{
  "vocab_size": 8192,
  "activation": "squared_relu",
  "norm_place": "pre",
  "lr": 0.0131,
  "lr_mult_o": 4.0,
  "schedule": "wsd",
  "seq_len": 128,
  "steps": 6089
}
Each number is 200 + 40 x the weight over its row's rms, rounded and kept within 0 to 999. Layers, rows and columns count from 0. The size before them is the row's rms in percent of the matrix's.

# layer 7 MLP down, 256x1280, rms 0.0321, rows 105-192, columns 160-239
102,163,216,171,245,162,205,209,229,180,205,204,206,146,182,329,98,145,197,221,158,192,187,192,186,208,125,257,203,144,212,211,254,218,168,141,189,220,166,189,218,244,204,132,237,220,206,160,167,199,187,176,206,214,157,186,199,269,124,223,249,175,166,209,171,272,160,273,219,196,239,177,199,219,240,207,208,188,273,215,185
101,253,162,233,145,227,186,182,164,116,231,200,180,142,313,225,235,199,209,199,198,125,151,191,208,228,234,176,111,200,153,196,199,171,176,265,267,251,159,199,212,180,192,171,260,338,194,263,212,234,142,138,235,160,200,203,194,224,191,160,193,150,237,187,127,272,241,266,181,252,194,282,172,197,197,222,150,183,206,209,238
099,174,179,213,178,242,243,148,217,135,212,219,266,212,254,204,273,182,244,192,165,242,193,269,168,154,175,236,178,187,204,213,211,197,212,218,190,151,183,138,171,220,127,181,186,229,226,204,111,179,180,161,238,170,137,164,196,202,162,104,212,177,248,190,199,198,199,242,161,223,176,209,268,181,149,211,178,256,170,161,146
109,103,176,206,187,235,186,224,208,178,244,182,224,293,228,196,121,229,187,226,193,207,206,215,222,140,157,220,237,126,187,230,225,247,186,246,234,169,191,208,185,285,239,225,164,186,224,180,138,182,178,187,107,199,222,170,125,192,213,194,128,290,212,179,159,244,209,245,152,186,214,210,224,211,199,169,209,199,139,250,247
102,215,122,247,185,260,255,145,178,143,187,201,149,300,139,205,230,258,194,255,239,163,182,198,215,192,228,245,150,290,212,165,159,155,282,143,229,150,233,243,138,250,240,136,253,171,204,194,162,191,112,140,157,278,254,219,142,240,187,192,218,214,195,191,240,246,223,223,182,167,255,206,202,172,190,127,235,180,180,125,257
099,211,166,203,251,172,186,242,240,221,182,195,231,188,245,244,214,209,228,212,171,259,216,179,185,188,164,248,212,150,171,254,101,242,177,221,234,233,184,190,189,162,186,204,125,273,229,209,267,291,220,101,207,171,210,208,213,252,231,265,232,246,193,156,229,166,142,197,215,175,224,214,212,260,205,220,251,232,185,218,179
097,235,212,264,198,219,194,246,228,177,155,197,163,196,209,184,211,185,221,167,254,203,252,170,161,143,207,107,208,215,228,158,238,93,232,196,269,194,156,219,161,123,232,211,179,140,240,217,216,186,146,206,143,214,269,235,161,141,184,239,182,206,106,141,159,181,180,280,181,177,214,147,214,156,201,274,204,219,134,237,219
096,209,197,241,233,148,239,153,215,211,150,187,257,191,181,220,213,142,145,176,176,115,226,220,217,178,154,148,274,208,158,183,216,226,161,224,166,168,230,201,229,207,148,170,115,194,145,297,150,134,206,296,156,211,211,167,197,137,192,225,192,141,230,187,186,170,155,203,266,167,207,230,200,179,234,239,272,91,234,200,219
099,147,193,169,229,194,173,196,235,191,209,135,238,269,199,262,155,246,219,210,201,170,164,243,175,161,171,133,261,252,110,152,246,173,219,182,179,224,186,306,174,222,210,259,138,202,112,176,170,246,192,169,180,187,198,239,195,201,201,181,193,193,146,118,167,118,181,197,219,189,253,197,132,138,148,212,239,175,206,221,167
097,220,167,241,217,175,223,186,199,179,214,243,190,208,233,203,323,145,232,145,219,191,209,263,209,148,246,204,271,164,207,216,228,195,238,188,147,150,240,149,234,170,119,188,222,186,220,202,227,228,160,294,222,232,189,189,171,188,129,209,231,279,246,175,129,159,289,150,200,232,167,220,194,253,204,259,196,239,258,172,190
097,160,226,151,216,221,202,156,248,199,206,207,227,176,158,181,191,205,234,233,253,171,179,163,218,202,245,216,114,173,165,235,231,196,197,184,115,268,164,271,219,256,203,211,145,252,280,191,225,208,188,160,145,279,169,232,181,127,132,214,199,166,186,179,226,214,177,262,237,147,204,167,173,206,130,203,250,200,155,130,283
102,276,144,177,187,177,237,136,139,235,158,118,188,187,239,240,179,210,186,208,117,233,212,224,193,207,228,175,143,206,241,157,247,144,178,245,218,257,201,212,221,152,191,127,196,227,111,205,175,198,166,159,194,158,255,240,183,133,174,104,204,166,197,181,203,204,173,214,242,176,215,275,294,249,239,229,165,188,179,267,284
099,228,234,230,160,175,193,225,150,134,217,226,206,115,149,240,170,245,187,184,209,196,275,163,166,209,210,161,187,251,200,178,179,193,95,213,174,227,309,227,149,134,150,229,235,129,127,168,230,215,237,250,187,189,240,144,191,220,248,179,243,209,127,190,188,183,218,230,184,149,202,213,150,186,186,302,268,161,203,279,268
099,226,218,165,265,240,199,183,242,244,210,229,189,216,201,157,180,151,184,178,197,228,243,216,168,245,242,209,237,197,163,148,278,209,189,272,256,243,220,238,223,166,219,191,201,255,160,178,205,190,198,187,235,228,158,208,147,179,190,248,179,186,236,208,238,192,220,219,220,202,171,182,205,215,176,204,167,202,181,187,245
101,242,184,217,293,231,267,177,249,179,196,256,202,219,229,231,192,272,165,200,184,177,155,177,196,171,215,231,211,167,192,222,164,280,248,138,209,229,223,150,143,133,262,158,267,237,225,176,230,213,182,248,235,189,219,163,250,224,223,230,237,162,210,259,200,148,178,250,236,279,216,214,176,210,206,190,214,188,299,259,174
098,133,150,174,242,181,157,264,245,216,238,213,181,273,206,202,215,119,155,169,191,178,217,156,205,198,246,241,225,177,225,234,215,200,193,211,227,194,138,201,183,241,253,191,182,178,246,163,243,274,245,183,287,196,226,146,243,244,195,137,225,214,252,251,220,134,181,177,195,177,182,249,186,298,248,179,200,182,237,191,100
100,215,233,212,176,159,200,174,194,241,182,120,270,165,251,147,102,230,157,197,188,204,188,278,145,163,218,216,246,231,155,235,94,207,232,149,174,266,182,151,240,179,152,166,229,181,179,118,175,194,253,147,214,226,226,176,219,119,182,182,178,136,181,124,265,221,215,171,196,124,206,224,209,235,191,221,227,217,176,180,182
096,221,172,186,173,197,159,150,135,203,211,218,254,266,225,116,189,241,176,186,273,213,113,190,285,140,218,226,261,242,152,214,194,213,210,133,288,137,255,166,206,195,196,213,236,235,176,198,193,165,245,153,284,259,121,233,225,264,181,198,173,145,194,189,203,193,211,193,214,207,212,213,263,271,193,210,183,177,194,159,161
098,240,256,195,219,230,201,184,146,211,205,222,203,243,217,265,312,240,199,198,201,214,267,135,139,186,226,255,285,171,275,202,172,205,175,152,215,249,204,231,173,195,162,233,216,248,213,210,191,239,237,147,162,225,226,184,223,283,100,130,167,169,192,176,229,246,173,174,197,146,243,180,211,217,124,111,273,165,186,197,189
102,201,180,241,182,125,285,221,153,174,159,240,223,219,243,240,222,155,209,284,207,241,174,173,118,189,217,202,223,178,184,228,209,186,232,232,224,273,195,203,235,272,160,222,193,197,192,205,239,159,87,195,259,143,153,215,239,206,190,168,184,196,179,176,195,133,244,228,203,169,211,228,182,240,205,162,219,251,109,152,180
099,197,189,233,177,247,205,135,189,160,201,150,140,184,158,184,210,203,160,233,151,233,236,264,186,150,225,199,200,196,161,194,165,155,113,165,204,225,169,201,168,130,127,217,256,150,168,262,180,230,151,199,271,165,245,194,219,176,227,267,212,97,144,179,161,214,194,161,211,200,231,258,240,195,169,266,177,220,263,260,263
097,231,198,194,201,258,217,232,224,211,230,225,226,198,188,224,189,214,234,216,222,274,205,213,271,322,256,192,208,232,235,255,193,154,141,176,188,194,239,102,182,232,180,211,157,214,156,148,258,131,205,153,271,170,205,225,204,220,246,222,186,302,121,178,214,177,229,183,163,132,207,190,106,339,244,209,221,242,127,170,206
095,244,216,182,207,132,186,237,197,237,219,142,232,211,230,217,236,213,204,153,193,216,225,257,233,240,148,142,198,219,205,238,173,176,164,177,240,205,248,131,244,276,227,213,174,170,166,189,188,203,165,183,197,223,183,218,299,183,126,203,244,249,213,223,167,232,213,226,324,132,168,140,158,233,219,145,225,180,267,192,149
102,126,102,268,250,209,131,142,215,204,237,247,249,205,160,231,175,171,223,273,275,288,299,171,212,250,143,218,135,190,197,133,282,257,286,200,240,231,177,245,177,200,204,186,218,167,213,230,235,194,259,169,227,217,220,239,241,246,215,146,223,213,161,209,179,173,97,227,201,240,183,206,246,246,288,156,148,231,273,163,146
096,169,292,140,170,133,158,243,170,265,195,205,162,193,214,153,165,214,220,193,191,232,102,136,169,214,233,200,160,225,170,227,167,229,222,228,225,218,227,216,218,225,177,274,252,209,112,183,208,230,179,299,188,216,182,248,199,214,168,284,220,289,238,184,306,208,97,256,204,167,188,228,171,206,133,175,229,202,192,205,187
099,212,231,223,221,241,172,203,135,134,179,220,198,224,258,117,199,142,223,190,248,173,228,185,166,198,203,161,304,190,194,201,148,266,230,167,110,161,210,190,222,217,144,219,192,227,211,161,115,202,188,142,185,153,212,190,226,218,218,213,228,216,211,161,212,236,259,196,189,181,224,174,184,255,189,243,101,155,293,180,181
093,114,187,267,163,203,179,228,218,158,227,180,194,249,158,214,169,245,219,229,183,185,224,165,234,160,215,229,187,198,172,194,190,163,190,200,208,225,186,142,211,167,234,200,179,256,145,295,235,170,256,187,223,243,174,165,230,187,194,200,182,216,243,238,246,192,190,219,202,181,206,127,209,207,150,167,228,251,192,167,235
103,233,201,213,231,264,168,165,174,247,284,181,184,183,174,165,258,183,166,145,226,169,116,191,220,182,245,184,148,248,258,165,235,192,185,157,173,209,222,144,186,167,230,196,180,199,117,215,193,221,192,148,197,259,229,191,171,262,209,203,203,163,264,301,167,231,155,196,148,196,209,211,211,147,133,208,153,230,218,221,280
098,190,134,118,179,168,118,159,143,213,219,233,199,219,230,163,255,207,181,203,137,189,115,165,140,275,240,164,173,149,110,189,218,268,280,221,182,192,182,158,218,219,213,261,111,179,234,136,181,270,180,144,258,192,135,273,267,141,249,137,206,161,178,248,245,186,188,136,148,207,269,224,215,173,214,116,158,202,208,242,273
098,204,170,247,173,192,130,130,123,203,231,187,160,148,180,184,209,217,210,176,195,188,212,205,182,157,216,216,190,150,156,214,207,187,133,168,193,184,150,142,268,228,161,156,159,215,214,233,171,246,205,117,175,240,183,225,172,195,230,145,225,157,182,243,258,170,243,193,118,211,189,152,215,144,182,240,212,162,161,207,228
096,165,145,230,284,239,207,155,175,197,179,212,217,262,192,174,191,113,213,218,170,188,188,163,142,87,218,186,222,203,237,164,243,195,206,234,154,276,167,213,244,227,211,250,157,224,208,222,177,216,156,280,205,217,259,149,170,216,195,195,177,175,224,218,207,223,214,179,149,221,122,205,224,260,150,202,304,181,196,158,175
101,246,175,182,142,223,224,247,202,249,197,150,141,258,230,206,191,210,176,171,284,199,147,212,185,249,228,251,205,224,216,228,175,125,121,250,268,179,192,164,234,167,98,269,199,167,202,199,163,240,251,253,192,230,160,176,176,161,246,202,205,203,232,187,175,216,247,197,201,202,217,270,176,197,311,216,215,269,236,216,163
098,174,188,206,144,208,204,223,248,109,204,219,210,255,125,197,183,172,171,178,186,222,148,173,196,232,237,222,121,228,201,228,213,173,186,188,240,152,189,207,154,166,238,194,148,175,236,187,234,175,213,198,229,169,194,246,220,196,239,159,191,228,267,223,184,162,183,173,99,153,143,215,233,181,192,147,198,204,188,240,152
102,193,159,281,212,280,260,169,191,217,203,215,134,141,101,160,128,216,258,262,164,211,216,169,146,184,192,197,156,249,165,256,124,195,232,198,177,209,192,164,154,108,226,254,177,132,271,196,210,157,172,224,310,188,227,222,217,156,143,232,221,202,205,223,222,186,198,212,157,233,202,177,148,149,298,182,59,201,181,132,116
100,208,284,161,253,144,186,224,140,206,166,239,217,213,229,204,202,278,186,281,198,172,201,159,266,137,194,198,226,202,220,180,276,188,197,306,220,231,171,187,160,137,186,246,185,152,232,215,216,168,256,177,125,224,170,194,167,184,205,210,170,233,139,127,293,233,173,160,75,198,182,198,179,242,138,245,189,271,157,167,197
098,261,226,223,211,218,237,178,167,166,288,150,184,169,146,204,235,194,187,220,236,173,215,193,140,200,215,199,274,258,256,241,266,180,181,259,100,207,221,187,175,194,265,212,213,212,229,276,190,175,198,203,289,147,210,207,191,176,231,201,217,268,241,271,197,248,190,250,243,274,279,158,224,233,280,166,195,195,160,223,204
098,274,103,256,197,241,158,161,141,195,216,226,225,175,128,188,222,211,179,221,201,230,172,217,208,217,159,178,131,211,175,198,170,194,167,162,200,259,137,142,187,157,239,191,273,148,186,202,121,196,180,240,195,224,224,188,213,219,220,197,210,199,222,197,222,193,242,192,246,203,176,191,233,251,242,198,222,220,204,158,207
100,166,174,268,166,218,162,232,211,178,307,242,247,172,207,251,122,243,253,215,185,205,222,225,134,195,216,195,216,255,227,251,166,178,196,196,153,226,273,278,192,236,147,211,188,245,187,247,155,201,200,158,271,221,218,169,153,214,175,167,139,208,287,172,198,228,149,153,236,205,223,247,204,229,177,274,190,136,164,204,226
099,120,195,226,244,138,171,228,225,210,232,178,178,270,249,220,179,195,161,196,158,219,222,226,196,187,173,219,165,230,208,219,186,175,243,226,198,197,130,239,176,225,139,266,134,286,234,134,205,261,123,270,210,265,194,236,204,196,223,136,134,167,314,171,185,229,127,236,253,220,203,198,215,210,226,193,226,211,198,205,123
100,179,165,151,193,168,248,247,197,196,196,269,260,216,160,216,252,230,192,167,201,200,272,197,257,200,261,219,153,190,168,193,160,194,140,187,292,198,160,237,127,276,187,209,237,153,150,170,176,196,176,237,155,210,202,227,192,162,234,193,194,229,226,203,214,243,221,195,229,167,152,252,251,260,278,139,203,188,200,258,230
100,162,198,202,190,198,192,216,179,194,246,138,169,200,198,206,204,220,192,83,157,217,227,150,197,219,228,187,177,171,197,216,194,266,192,227,236,165,166,258,160,215,231,155,170,160,241,183,234,280,216,138,203,211,222,187,168,223,242,246,213,199,166,205,90,187,224,276,179,161,259,220,201,154,160,214,209,138,212,185,247
100,209,162,232,240,174,218,158,182,234,231,186,253,145,223,159,166,149,171,136,267,173,222,184,255,123,211,141,168,135,145,192,284,245,282,232,225,104,174,181,302,268,240,228,168,235,216,237,209,218,218,235,205,192,158,270,259,236,196,164,226,194,282,222,251,272,188,148,175,133,142,259,169,194,209,227,246,190,211,105,148
097,161,187,186,207,118,272,180,238,220,116,161,126,260,213,187,166,193,233,223,175,218,150,228,205,210,235,208,231,199,233,188,261,271,162,185,176,190,124,169,227,207,317,197,210,274,249,291,158,194,155,188,147,194,154,261,248,160,221,188,178,222,256,149,233,167,189,163,181,255,193,181,239,166,213,90,224,183,136,184,163
105,167,236,261,198,105,163,225,165,217,121,232,152,266,192,273,258,223,262,191,207,198,213,230,225,190,248,177,200,121,122,223,223,141,172,217,144,228,225,234,247,143,256,118,226,188,139,174,204,152,117,246,189,127,175,286,170,250,158,117,146,162,184,218,204,175,180,189,192,223,217,216,256,178,95,170,174,294,250,260,196
101,266,212,204,226,147,261,195,213,224,191,135,128,180,205,270,233,190,241,180,233,160,165,214,183,212,188,295,276,243,266,230,161,191,201,188,197,240,205,191,226,157,131,225,199,201,198,212,248,124,115,213,229,156,184,212,186,125,191,226,240,230,222,155,182,214,227,239,175,268,233,187,146,239,178,175,149,190,187,291,285
092,157,206,93,224,236,201,220,180,179,225,223,196,179,263,112,287,215,220,230,180,213,192,238,233,165,188,254,245,168,149,221,152,199,233,148,217,181,198,181,160,245,198,196,204,169,264,116,193,204,278,156,151,262,221,173,267,220,207,141,191,160,191,214,175,215,165,220,196,245,188,224,155,240,267,194,161,161,198,214,186
099,168,223,163,216,238,264,236,210,252,174,176,235,183,193,162,184,193,311,163,183,217,273,132,187,190,144,224,200,226,171,201,215,240,170,150,240,258,197,142,165,109,184,114,129,185,257,175,161,202,157,186,179,84,161,135,178,175,242,201,197,149,196,178,268,248,160,179,255,153,193,215,192,213,245,224,233,207,192,177,215
098,193,177,183,209,163,210,226,224,215,154,154,181,183,162,89,189,319,176,246,153,154,205,202,162,206,128,170,182,206,214,183,223,176,218,189,152,164,214,267,192,237,196,262,320,234,249,232,137,164,225,158,242,227,200,219,167,140,231,181,127,215,216,199,127,163,213,185,172,133,108,228,155,169,284,182,195,221,178,105,209
100,258,256,216,236,178,223,202,156,240,244,250,243,230,214,239,192,264,130,271,178,173,263,126,107,182,221,182,192,209,220,225,196,243,222,217,257,230,78,178,113,275,224,150,188,199,272,187,266,200,183,194,207,181,193,182,163,121,212,201,221,239,227,155,236,225,244,191,226,171,174,165,271,209,178,223,149,189,160,156,174
100,206,166,158,209,190,213,202,262,208,134,151,188,234,148,150,203,171,118,243,189,197,250,189,267,175,249,208,296,153,129,165,191,186,124,282,249,168,283,116,213,233,240,253,164,256,214,154,224,181,306,203,224,144,244,161,258,199,132,210,153,174,218,216,235,237,225,224,258,158,190,175,159,171,102,163,223,233,268,146,230
096,183,206,209,252,211,166,196,159,253,111,229,213,228,191,243,273,171,219,215,228,207,175,244,227,119,236,172,209,271,221,102,199,260,218,220,204,210,225,239,176,189,221,179,162,243,220,236,134,145,235,257,260,198,237,169,177,151,263,179,186,200,259,176,238,273,201,220,234,189,192,208,291,220,209,197,213,233,138,206,196
097,166,169,161,191,301,197,181,168,230,167,198,208,231,234,213,155,218,162,225,164,251,156,178,256,171,151,173,161,189,163,133,212,220,158,245,172,189,158,158,195,217,118,201,152,204,251,166,125,191,182,151,250,207,221,220,162,240,176,211,142,118,256,147,161,191,241,221,206,123,183,184,142,168,211,183,188,196,215,186,190
096,231,225,196,176,166,160,214,216,234,209,223,134,277,296,224,242,198,185,180,261,214,267,238,275,224,155,167,177,145,154,192,256,173,271,211,218,156,178,140,153,179,252,198,256,225,180,218,198,207,250,167,221,192,148,251,291,191,188,210,290,248,209,173,181,190,199,196,166,227,157,136,199,265,220,166,160,180,240,185,181
097,170,187,197,176,192,209,281,181,211,190,98,159,180,173,141,170,203,141,138,174,259,238,193,152,241,243,184,183,199,113,268,226,211,271,146,149,169,232,216,223,169,182,216,171,178,154,217,256,277,225,153,140,181,203,156,192,151,246,210,207,232,180,188,216,248,141,237,251,274,228,147,227,157,152,148,155,167,231,150,208
101,215,198,176,165,196,87,189,208,206,165,181,248,194,117,175,153,277,229,225,176,187,288,219,207,218,174,139,201,223,238,219,196,148,126,247,152,145,158,292,216,214,163,222,215,172,178,220,136,179,144,176,263,154,134,178,227,172,171,202,206,143,183,163,121,99,218,230,192,177,196,273,206,165,199,193,153,171,200,223,191
101,200,189,246,135,148,191,131,223,246,200,179,206,201,238,206,195,214,71,252,115,166,180,240,210,251,216,238,203,165,187,122,139,117,120,178,189,172,174,226,221,129,182,157,242,160,201,205,145,130,144,253,203,275,261,215,134,286,168,171,266,223,274,153,197,273,153,220,164,140,246,144,174,201,142,222,214,257,187,202,190
100,178,298,149,270,265,177,276,223,196,164,197,243,215,232,228,293,201,196,218,209,228,239,195,215,280,166,122,213,257,136,185,256,214,231,189,213,241,246,235,207,257,236,179,117,161,232,299,263,260,198,223,219,190,185,158,170,180,184,175,153,219,207,141,253,294,162,234,184,169,240,150,189,152,257,251,122,230,185,252,243
101,199,228,200,175,238,153,175,234,192,227,238,135,252,215,188,201,180,222,178,249,197,239,230,194,137,194,234,161,132,167,155,154,237,229,242,197,112,292,188,262,164,233,198,225,206,183,225,202,228,178,194,175,128,211,157,124,196,243,173,208,218,210,268,270,210,194,131,249,205,231,131,184,234,245,135,295,227,280,207,166
097,185,229,280,194,193,163,193,208,220,238,240,185,129,214,178,238,263,186,223,197,215,193,169,62,245,200,238,208,277,141,244,230,229,279,240,245,217,197,164,169,164,257,159,226,204,207,164,206,234,205,164,138,230,261,145,230,200,190,258,207,162,191,132,213,202,212,166,177,214,217,165,176,124,195,196,227,201,206,83,191
099,200,229,175,188,287,193,193,199,232,184,205,200,148,85,71,197,166,115,184,238,208,265,138,211,186,147,177,167,147,184,194,201,292,163,186,208,263,248,144,142,177,181,153,187,149,170,205,272,191,158,210,140,165,188,161,249,211,241,123,193,222,159,216,208,219,141,183,208,209,257,189,249,190,203,224,297,215,170,174,209
101,216,190,143,261,165,180,187,213,235,214,239,204,229,259,148,183,199,246,225,208,220,179,145,240,209,184,211,161,194,206,230,176,232,213,122,180,191,199,197,209,177,102,229,161,185,172,178,269,221,219,208,153,191,197,135,228,234,227,200,268,238,235,222,189,147,202,253,252,174,169,204,194,234,215,203,224,230,190,243,149
101,142,175,153,220,154,191,197,192,187,225,207,242,139,152,131,227,172,157,183,156,237,186,209,210,267,138,168,200,176,181,209,168,198,161,225,138,204,217,228,195,198,155,307,100,122,166,236,131,175,230,244,150,175,152,215,197,241,200,238,227,282,162,258,202,189,237,188,161,167,181,217,285,139,196,233,203,217,239,249,218
096,283,220,251,228,181,139,157,169,203,198,155,188,235,185,223,163,174,174,291,177,249,172,257,115,175,206,204,220,126,203,158,196,175,150,211,191,207,181,179,123,152,180,197,163,260,175,163,225,176,162,115,256,236,168,261,201,144,197,116,166,157,211,173,284,187,204,199,181,222,209,179,266,207,265,243,86,236,198,140,162
099,206,184,190,176,176,198,259,205,205,193,183,187,238,219,247,182,200,261,196,233,174,257,306,173,129,199,201,300,186,234,224,201,210,176,246,251,248,125,167,173,185,212,192,224,220,266,229,149,188,198,225,270,216,196,266,127,192,208,171,112,221,190,219,235,232,159,180,204,159,200,196,197,232,206,170,183,159,216,154,163
098,175,125,198,180,225,233,229,247,192,178,195,203,192,150,234,177,249,227,194,232,229,245,102,171,231,165,263,192,211,195,170,223,242,207,201,172,110,157,232,126,233,257,265,224,151,195,171,187,194,244,163,145,149,169,224,220,188,225,233,230,266,218,177,216,186,235,185,217,220,116,222,193,167,251,230,165,204,191,222,204
099,145,236,228,128,112,150,130,217,201,143,218,134,111,160,186,184,211,246,110,178,209,181,177,184,202,211,141,232,191,144,228,193,196,191,168,181,237,179,188,184,200,213,182,172,242,221,153,261,209,159,184,187,190,219,140,136,144,193,239,159,203,247,209,220,256,214,195,281,179,184,143,225,241,244,209,169,184,150,107,256
100,161,183,246,198,211,204,202,274,146,280,220,225,184,174,200,239,193,236,218,222,173,199,197,234,314,193,171,217,156,222,253,188,200,209,199,220,269,199,245,214,190,230,242,237,203,209,214,196,200,266,155,131,161,213,165,186,293,221,145,236,170,185,294,189,213,240,216,221,172,231,216,216,139,198,227,177,208,130,220,300
098,153,174,181,181,205,173,207,237,242,177,159,237,174,229,159,154,211,229,211,140,132,219,212,195,212,127,183,233,208,250,226,203,221,169,222,207,195,156,173,179,173,228,133,192,213,260,275,246,221,206,219,264,165,189,144,197,288,269,218,141,221,231,206,150,204,152,165,155,217,240,259,205,164,246,160,179,141,213,192,229
098,130,267,242,116,176,210,229,206,187,169,130,264,231,145,200,188,268,204,210,185,189,189,152,287,146,227,252,219,239,169,220,194,210,111,180,172,180,243,220,173,147,175,214,207,189,241,131,133,171,203,224,195,267,195,142,191,152,200,179,173,155,122,197,239,209,193,166,146,240,201,165,254,205,245,174,156,148,235,162,254
098,172,165,191,208,214,167,203,195,224,200,239,158,240,159,126,175,227,205,234,145,216,159,313,212,210,251,155,188,276,268,190,188,177,256,213,188,196,286,232,216,194,139,153,218,217,216,201,314,187,186,223,233,155,140,221,158,251,222,165,195,202,242,286,211,138,242,221,244,221,243,228,220,243,208,157,195,191,137,189,189
096,235,147,219,209,191,247,256,151,225,224,231,218,225,157,213,150,129,171,236,147,217,163,200,134,239,203,147,215,197,208,274,158,236,275,136,184,251,159,215,220,96,223,171,164,146,196,262,158,237,264,220,268,204,202,183,181,200,157,150,235,236,249,285,192,200,188,155,186,246,175,128,157,222,116,224,302,235,211,132,197
096,279,220,195,127,148,193,155,167,158,159,119,251,169,185,188,231,203,189,159,198,199,212,180,141,213,220,199,218,260,214,184,140,233,243,239,229,176,256,160,168,172,206,144,242,173,245,190,236,180,134,243,233,194,203,175,245,221,97,201,206,231,232,193,210,184,182,228,213,234,211,165,214,254,217,172,214,220,244,181,169
099,154,157,195,202,187,125,151,145,222,191,275,242,258,202,194,221,192,233,181,253,223,214,228,235,229,145,200,206,177,263,196,182,229,128,216,163,147,140,201,265,168,271,215,163,133,135,236,220,159,227,214,188,198,226,171,160,191,178,198,232,219,178,156,153,221,184,155,145,242,201,166,161,252,199,224,132,177,151,180,154
095,266,313,235,160,197,194,248,250,204,213,273,174,188,227,226,237,161,203,160,159,202,275,199,162,151,188,239,123,262,175,202,115,188,216,224,185,149,201,217,168,197,198,192,214,239,283,183,176,186,175,199,239,252,179,218,233,209,214,177,145,166,184,253,260,197,218,204,150,187,202,156,168,167,274,175,159,118,199,187,189
097,195,213,229,137,187,175,192,180,266,261,172,189,204,180,226,206,196,263,127,259,138,203,239,190,217,212,202,194,171,209,233,139,160,240,144,186,160,137,208,103,223,214,213,158,210,213,253,182,209,267,298,237,211,145,232,238,160,193,194,218,250,203,224,242,191,102,139,256,137,129,256,215,266,232,111,218,218,246,187,206
103,246,164,132,137,242,210,165,207,154,229,204,188,200,176,143,161,218,190,139,209,174,245,194,92,166,229,180,143,185,156,149,247,185,173,215,216,236,237,166,219,176,195,177,218,237,201,161,101,206,260,166,191,207,179,182,184,149,232,161,210,137,137,197,247,174,183,145,191,148,186,171,143,293,199,179,231,212,232,216,266
099,246,226,252,156,194,227,197,208,242,184,150,216,181,177,229,182,186,181,242,208,132,159,164,148,231,168,242,253,212,178,216,178,161,137,157,188,193,164,212,175,233,144,231,193,139,206,202,89,190,253,253,203,162,185,245,237,181,231,199,174,229,236,336,188,169,254,200,160,220,144,256,256,191,175,184,255,188,267,229,202
097,217,217,218,246,228,213,235,207,208,216,167,224,150,196,255,232,200,181,193,161,215,122,157,252,284,254,220,133,185,274,234,227,175,256,218,136,261,233,150,150,160,203,172,160,202,227,203,188,162,218,209,188,145,148,179,198,241,187,189,143,186,139,207,190,103,228,140,187,266,166,126,211,199,224,190,194,192,167,203,181
100,197,192,198,110,250,166,140,176,189,192,216,248,171,163,212,216,185,193,219,205,205,267,168,229,272,207,176,267,236,194,203,151,241,161,210,215,232,155,180,215,169,168,201,234,167,235,222,120,189,199,197,207,167,256,208,199,205,183,263,198,190,205,224,237,228,255,257,177,156,185,166,272,142,183,249,188,194,164,279,206
097,206,240,201,182,222,189,155,167,203,220,173,184,230,241,148,159,208,250,209,200,220,170,147,207,118,133,179,216,143,186,162,197,165,241,266,183,180,305,197,262,222,129,108,238,107,199,189,215,156,240,164,212,225,170,174,166,156,174,145,179,226,166,221,197,199,123,198,185,173,189,178,174,159,158,231,217,204,258,241,203
102,232,236,198,156,162,228,275,205,312,150,185,99,268,193,207,262,282,138,228,182,193,178,199,247,182,221,75,169,187,187,249,186,181,124,151,135,144,188,279,176,227,278,227,256,174,196,116,237,161,189,167,182,268,219,148,213,183,237,179,156,207,187,262,178,205,182,218,155,180,271,236,204,236,233,288,153,219,191,195,176
101,229,141,200,230,202,300,139,207,213,154,172,134,180,165,109,218,174,177,195,174,185,164,204,172,252,188,229,139,150,161,189,209,135,91,149,141,153,118,187,226,214,219,242,250,165,236,162,182,195,157,238,143,190,219,213,268,193,165,235,193,152,183,187,188,276,139,186,195,203,196,213,258,243,193,189,165,194,147,167,237
097,263,204,217,193,226,211,224,192,192,139,123,156,231,275,207,301,95,214,231,130,210,156,169,268,216,199,165,244,202,232,187,197,179,166,165,192,145,196,189,246,216,202,234,206,218,138,182,161,177,187,180,178,166,257,167,188,169,175,103,154,159,343,187,158,240,217,162,226,219,154,226,254,228,253,161,206,254,266,172,199
100,186,158,200,263,151,219,170,218,230,230,274,139,160,211,176,161,268,184,138,218,145,167,170,187,252,220,265,127,166,169,182,122,221,206,133,168,169,154,138,237,173,193,131,218,203,156,163,171,222,157,161,239,209,201,101,206,270,189,252,219,177,99,188,130,175,204,178,198,198,175,203,181,157,194,196,218,158,203,202,243
095,144,190,165,134,214,209,215,231,220,144,211,213,211,191,203,227,114,171,250,210,133,167,229,158,162,258,230,143,234,187,212,223,163,207,100,180,238,118,276,158,214,155,231,189,182,185,168,173,172,225,260,177,218,172,207,121,265,170,159,155,177,251,166,175,205,178,215,181,176,144,239,173,160,249,175,235,214,253,238,208
102,203,219,161,248,152,136,158,219,198,214,215,221,217,167,180,180,193,207,147,200,195,195,166,207,122,145,210,141,130,215,225,299,233,177,267,180,164,102,198,197,180,206,210,183,206,241,189,172,227,171,182,227,155,217,198,189,63,172,190,254,202,255,177,180,220,210,148,195,215,197,266,207,271,235,210,210,174,189,153,181
097,234,208,210,229,197,217,106,174,152,233,199,213,242,238,132,225,208,218,208,192,225,157,189,244,213,178,158,210,208,228,256,218,144,197,145,222,221,175,226,155,227,181,225,252,140,139,224,291,216,183,173,117,188,209,204,120,215,177,188,189,301,173,195,251,199,161,219,205,168,241,162,200,206,273,268,169,302,226,265,285
098,248,223,199,245,207,226,216,145,169,206,131,211,176,198,296,200,199,190,198,161,185,217,219,236,164,281,191,199,239,269,229,178,197,263,194,215,121,226,179,227,255,228,209,232,160,189,215,212,209,166,188,231,168,202,185,279,199,150,213,159,241,205,186,196,232,213,203,90,246,300,131,124,257,132,220,146,114,246,216,206